Weights of a small transformer language model.
Size: 11 layers, width 64, 2 heads of 32, MLP 128 tanh GELU, vocabulary 8192, 0.925M parameters.
Training: a variant of Muon for these matrices, 3261 steps.
Each number is 50 + 12 x the weight over its row's rms, rounded and kept within 0 to 99. Layers, rows and columns count from 0. The size before them is the row's rms in percent of the matrix's.

# layer 2 MLP down (transposed), 128x64, rms 0.238, rows 0-49, columns 0-31
094:51 65 60 49 48 65 32 36 26 60 61 28 33 59 66 57 62 52 47 76 69 47 70 50 69 55 49 61 58 45 59 45
077:54 26 54 49 39 76 64 21 57 55 44 54 59 59 39 43 40 72 33 65 68 38 53 50 30 40 65 33 59 31 50 46
105:37 46 61 50 78 53 42 49 49 48 37 53 54 44 34 69 68 67 60 50 39 60 39 44 53 48 51 38 39 57 46 64
100:39 60 53 54 55 49 42 73 20 41 67 51 44 41 52 46 61 53 44 45 49 59 44 31 53 59 43 75 54 38 55 36
097:57 50 51 64 57 36 68 37 56 37 52 32 47 51 59 37 48 62 62 57 63 50 57 65 60 47 83 37 70 49 40 59
104:55 38 56 46 54 32 43 65 49 68 67 36 57 62 55 59 61 38 22 50 38 50 61 70 72 80 47 45 45 49 28 35
071:48 32 59 45 56 43 67 43 41 33 46 39 69 53 35 46 40 91 37 48 52 41 79 46 56 42 74 51 43 63 48 51
110:69 59 60 61 43 66 19 60 60 43 43 42 37 48 46 66 59 61 38 70 53 30 46 54 45 47 61 35 40 38 54 52
088:42 52 47 55 32 56 54 38 56 35 38 40 69 43 40 70 45 43 57 64 52 64 67 65 56 64 39 36 41 43 40 58
097:46 78 38 33 52 68 51 48 50 34 62 34 31 55 71 53 46 39 57 61 52 63 56 53 53 44 29 43 39 71 27 47
065:41 32 48 67 51 29 30 62 43 13 46 48 61 34 46 47 58 49 45 73 44 66 45 47 51 43 56 33 57 50 52 76
088:51 66 61 43 46 69 60 39 45 73 44 54 64 74 27 50 69 56 30 39 49 30 35 45 62 58 64 52 54 50 53 39
103:67 66 67 67 72 47 27 63 50 44 29 43 45 70 56 46 43 30 57 51 45 64 49 36 46 61 70 42 55 44 50 60
099:26 47 61 51 43 59 49 31 40 45 51 54 62 37 29 41 39 62 56 70 58 66 52 35 43 28 42 29 40 66 45 73
131:50 53 59 39 32 81 13 65 63 59 40 43 38 46 59 40 54 58 66 48 50 49 43 45 67 43 59 44 33 37 56 61
117:43 38 67 47 62 45 36 63 24 70 36 58 79 61 70 50 46 41 62 54 33 55 62 40 35 33 55 49 63 29 62 61
084:35 59 38 48 49 68 67 38 33 29 48 37 58 42 79 57 36 62 56 47 50 54 45 49 60 65 44 50 45 60 42 45
088:55 47 46 61 23 40 39 57 65 27 66 66 42 38 78 51 46 46 45 50 49 42 33 61 57 50 28 55 50 56 56 64
083:23 53 70 50 47 66 30 70 12 40 35 51 59 41 59 47 42 57 44 41 53 43 58 50 44 57 39 62 47 64 45 43
102:35 34 59 52 46 53 46 76 47 53 26 44 51 41 43 55 48 64 38 28 47 48 53 52 37 49 52 43 29 51 49 45
088:52 40 54 28 54 47 58 21 35 63 58 56 34 55 48 57 51 34 45 39 75 54 45 64 41 69 57 56 64 58 56 60
068:51 63 64 56 40 38 48 44 62 67 46 44 58 38 68 32 68 51 78 37 41 64 54 44 65 43 67 51 49 35 54 45
093:62 39 63 44 43 47 32 49 55 50 53 60 36 66 71 53 49 35 62 39 44 56 55 62 47 58 70 50 61 42 73 45
087:48 27 31 30 65 48 30 57 34 74 31 51 67 53 58 52 49 57 43 65 68 64 42 43 49 55 29 69 47 58 24 59
090:39 73 58 52 49 55 59 84 53 36 30 50 45 34 45 51 56 41 65 38 25 39 50 44 63 57 66 36 61 56 51 54
086:45 42 50 48 51 30 38 53 70 75 50 45 60 44 69 56 61 43 51 39 52 42 38 57 71 60 36 49 37 51 43 44
108:49 48 44 52 55 57 69 79 54 33 42 43 60 53 37 70 44 44 45 36 40 57 51 34 46 62 57 36 19 46 44 38
113:74 61 44 53 37 37 35 62 48 39 58 52 58 55 44 41 56 41 40 44 57 75 38 22 53 36 46 58 37 49 42 81
104:53 62 33 54 38 64 61 65 44 59 42 77 21 44 65 49 51 55 63 59 53 34 25 45 52 74 43 37 42 50 62 40
108:57 46 64 26 80 67 69 48 55 52 62 42 63 51 48 77 60 53 51 42 67 58 44 55 50 61 51 32 49 49 54 46
128:61 54 65 58 45 63 31 42 44 61 39 63 65 63 48 58 45 19 69 45 76 46 36 36 48 51 28 63 37 39 37 51
092:49 54 48 40 52 49 57 52 48 62 74 49 63 63 42 54 38 63 45 41 52 68 38 39 44 45 37 40 46 62 40 69
085:67 63 48 62 49 68 36 55 66 49 35 77 50 51 40 69 45 47 51 57 49 69 49 28 44 51 31 42 39 53 46 41
094:63 52 25 43 50 52 50 75 42 45 45 55 53 29 51 31 47 51 61 50 24 46 62 50 38 41 60 57 57 56 44 94
101:84 53 43 21 56 49 60 34 41 50 68 30 70 44 63 43 47 51 60 38 51 31 65 53 71 47 40 60 46 57 44 41
091:52 41 33 38 45 55 72 34 43 61 45 34 60 35 45 30 52 51 37 54 51 34 62 53 35 41 59 72 56 56 78 55
102:26 52 44 79 46 58 78 47 46 69 54 63 39 32 72 61 36 48 37 70 50 36 38 57 32 57 51 52 34 52 42 42
079:17 34 61 64 43 52 64 49 50 50 29 48 57 39 67 64 49 54 52 50 36 52 48 45 50 36 51 43 44 58 53 56
112:55 51 61 35 76 60 42 64 56 60 22 55 40 40 48 56 42 43 72 44 61 61 54 35 61 69 79 37 65 33 67 63
120:56 34 43 88 61 36 52 43 71 57 57 32 32 80 66 35 56 57 46 65 49 48 46 45 38 52 44 50 66 50 36 32
105:52 70 50 53 66 46 45 67 60 40 64 43 38 52 36 32 57 43 47 43 40 53 62 52 57 72 54 37 52 61 55 52
078:70 39 50 37 67 48 43 55 51 49 67 46 59 54 53 42 57 29 56 65 38 45 50 48 71 49 60 56 76 53 61 53
097:56 51 52 51 38 44 61 41 56 56 41 39 65 44 34 64 43 34 61 52 40 45 72 52 75 54 72 46 70 39 39 35
111:50 47 72 52 62 71 50 51 65 50 57 49 22 50 66 34 59 43 44 53 36 36 45 51 31 37 36 58 65 40 48 57
109:50 49 52 55 64 62 57 48 53 51 40 49 68 51 62 57 66 37 49 42 44 39 63 38 38 80 28 47 31 49 34 41
091:34 34 59 49 52 65 62 24 57 54 50 51 36 58 46 60 61 56 35 52 65 57 37 42 23 49 54 48 39 32 67 50
089:51 44 35 61 57 73 52 47 52 55 51 34 55 32 43 39 70 33 53 48 52 51 51 47 48 49 39 33 59 44 37 26
090:58 56 46 56 65 67 47 57 46 25 49 43 37 69 42 63 50 46 40 52 40 63 53 70 15 57 37 54 42 58 57 32
136:65 40 64 47 64 51 17 72 41 54 60 56 47 44 74 69 37 40 40 48 61 51 62 46 33 47 45 52 48 44 39 61
127:40 49 32 39 28 56 48 40 58 39 66 60 49 72 43 56 41 61 52 50 45 44 41 51 50 50 58 42 48 51 49 58
# layer 2 MLP up, 128x64, rms 0.369, rows 1-50, columns 0-31
078:59 52 67 63 48 47 44 68 38 62 48 28 41 46 60 56 61 56 74 46 57 53 51 28 51 42 41 61 42 30 27 64
101:30 40 60 67 45 45 56 52 45 54 52 40 40 48 54 65 61 43 41 75 52 50 66 63 55 39 23 40 35 50 46 47
103:51 51 53 39 76 45 44 22 74 51 43 60 67 48 66 64 33 48 59 34 34 44 51 41 21 43 46 48 45 46 46 75
090:35 59 43 36 61 47 55 77 26 54 66 53 34 44 44 71 53 48 65 65 36 36 44 43 43 55 39 50 46 35 54 40
126:52 25 33 53 30 42 56 46 62 43 44 64 49 59 36 43 53 36 17 64 57 60 59 58 49 39 32 50 32 47 53 49
067:18 44 27 46 46 47 48 44 38 34 46 59 43 53 44 59 41 56 69 57 40 60 55 67 36 72 57 73 36 65 40 45
102:54 67 60 57 46 57 55 49 39 43 40 62 35 62 59 57 47 38 26 63 43 50 35 29 43 64 40 53 70 69 54 42
103:37 62 46 53 50 50 43 44 39 23 43 51 56 62 65 39 46 52 60 58 28 49 58 75 56 58 41 45 68 30 55 59
101:29 61 57 47 47 47 44 47 65 59 49 67 24 52 43 45 37 34 44 48 56 52 56 53 38 43 45 57 45 41 55 61
064:54 34 50 66 69 58 35 43 63 85 46 50 61 49 63 63 52 41 55 60 47 48 34 57 64 38 43 64 42 55 54 58
092:60 56 58 32 46 40 58 54 54 31 53 54 52 48 40 44 32 43 56 47 43 59 51 60 35 52 58 65 41 35 53 35
106:34 40 76 24 54 55 52 49 81 54 66 49 66 50 51 44 50 49 39 37 36 28 46 39 46 59 34 58 55 52 42 45
101:41 67 47 48 46 74 45 23 23 51 64 51 48 45 46 84 40 59 37 48 44 47 53 38 34 58 47 65 43 59 56 55
113:39 67 53 46 38 52 33 42 66 44 37 78 41 38 56 51 66 51 36 79 43 48 36 64 51 38 51 54 50 51 43 62
131:66 30 37 53 67 37 62 38 34 42 41 64 66 59 51 38 36 41 60 45 27 56 42 65 38 34 30 70 68 66 60 62
087:52 57 35 56 39 81 43 19 36 50 58 61 49 45 57 35 54 62 52 63 42 35 48 54 54 53 17 66 55 64 67 48
091:43 38 68 36 43 48 59 49 32 43 66 58 30 52 60 63 38 74 53 76 59 53 49 46 34 42 34 74 44 44 52 26
080:62 64 55 51 56 34 33 72 18 64 52 31 39 50 56 60 56 51 58 61 65 34 53 41 50 52 66 54 43 37 70 39
094:41 49 62 53 44 31 48 31 69 71 68 42 37 49 73 63 40 39 24 49 69 37 47 48 53 40 52 44 47 58 70 46
080:70 36 65 50 73 57 35 57 57 69 53 48 49 37 46 47 38 51 54 55 40 48 69 57 61 45 43 81 24 43 47 52
068:53 36 50 48 64 41 52 57 37 70 71 28 46 42 53 72 59 42 78 38 41 68 73 31 63 54 40 50 53 54 58 52
103:71 42 45 48 65 62 50 44 56 42 76 46 53 72 34 32 56 43 34 42 24 49 62 45 55 60 54 51 35 63 46 62
087:26 45 32 43 48 49 50 49 61 63 50 27 44 48 54 61 38 69 49 46 66 56 36 71 56 38 40 59 38 56 59 61
104:49 52 35 37 26 33 65 44 35 51 50 37 62 45 41 49 45 38 55 71 67 55 52 75 63 37 61 51 47 63 66 44
099:33 66 41 50 29 63 44 41 65 37 47 50 43 44 31 56 62 54 37 50 66 41 48 77 62 38 58 37 77 63 72 64
111:61 32 87 55 58 50 58 39 46 58 48 50 31 75 61 39 41 50 56 65 51 52 39 45 58 47 42 47 42 24 48 42
115:66 64 45 33 43 34 51 34 59 29 38 47 47 63 39 36 56 50 39 51 52 44 50 46 66 50 38 74 37 55 54 57
103:69 47 34 38 49 67 48 43 35 34 42 83 50 53 52 52 52 52 56 44 52 47 28 38 54 67 29 48 50 69 58 63
113:58 45 49 35 69 44 61 45 46 75 51 26 31 51 62 25 24 36 30 59 51 57 57 61 46 56 50 65 56 52 62 33
125:37 42 52 52 37 58 66 47 51 55 52 72 31 52 40 60 20 52 39 55 67 70 48 50 77 22 51 44 35 35 49 58
090:29 63 44 60 35 48 38 51 49 67 72 50 80 42 44 63 48 41 43 47 52 50 66 64 78 26 55 51 47 64 54 69
090:46 53 53 53 52 36 50 59 58 48 45 72 37 40 34 83 49 65 56 37 29 36 31 34 52 60 39 66 61 39 53 59
104:52 32 41 56 45 59 70 58 44 42 54 61 24 40 59 48 58 55 43 58 59 47 45 46 40 53 50 28 51 46 40 35
099:49 50 38 34 44 51 47 45 34 49 73 46 51 49 71 37 59 50 58 77 57 59 51 44 68 50 54 46 41 64 55 25
091:40 51 46 42 53 47 73 34 46 52 37 38 58 46 39 43 53 41 39 40 70 55 61 59 34 55 45 83 45 69 54 61
107:34 56 51 53 45 59 49 39 39 62 50 63 45 28 78 56 55 30 30 66 57 52 22 43 48 62 57 41 56 67 62 60
071:43 38 50 58 40 58 42 50 52 56 61 55 33 50 49 64 44 58 21 22 37 49 52 48 48 61 41 63 55 56 31 45
111:38 61 46 23 44 25 44 44 45 52 56 30 55 61 49 54 28 61 34 67 64 52 37 78 61 55 48 59 43 54 55 38
113:71 54 47 61 56 42 48 48 36 51 47 56 55 68 72 72 35 32 43 56 53 61 38 50 42 59 43 49 58 53 53 51
102:55 51 53 61 74 47 38 45 41 57 65 47 59 60 67 56 68 58 29 45 44 43 35 62 39 65 46 54 47 36 59 38
077:52 51 47 38 76 37 41 56 42 48 73 49 46 52 38 51 66 46 45 51 24 60 77 51 55 54 53 49 29 58 46 63
091:61 56 48 39 33 59 47 52 48 55 64 51 38 59 68 32 16 57 38 55 42 37 37 48 58 57 25 72 33 56 54 54
104:45 50 30 53 64 51 59 50 29 61 45 61 42 38 46 51 64 41 28 75 59 60 46 54 33 45 42 66 44 56 53 40
099:55 67 48 45 65 65 49 53 49 65 53 30 59 47 61 46 56 37 63 69 60 46 45 68 31 46 47 48 52 31 57 67
099:45 31 54 57 58 50 46 70 50 49 45 58 69 60 42 41 24 50 57 42 35 52 50 61 71 58 47 64 51 56 45 55
084:28 58 42 53 40 29 54 39 64 29 59 59 65 36 56 39 44 36 22 52 46 70 59 61 72 47 38 62 56 42 62 47
090:57 53 35 39 38 47 34 61 51 42 61 31 41 56 63 31 74 39 47 69 41 62 74 55 43 59 40 74 45 59 52 44
132:48 48 30 56 64 48 53 41 29 40 74 69 46 45 30 54 41 71 51 50 67 55 46 59 48 34 55 56 48 53 65 40
135:33 60 51 32 36 49 55 53 43 39 58 51 63 64 58 54 58 45 27 49 24 44 32 43 58 60 50 72 48 38 57 56
117:31 60 46 68 33 49 44 62 48 45 40 59 66 47 46 59 63 30 48 44 53 45 36 70 48 55 45 52 41 61 40 56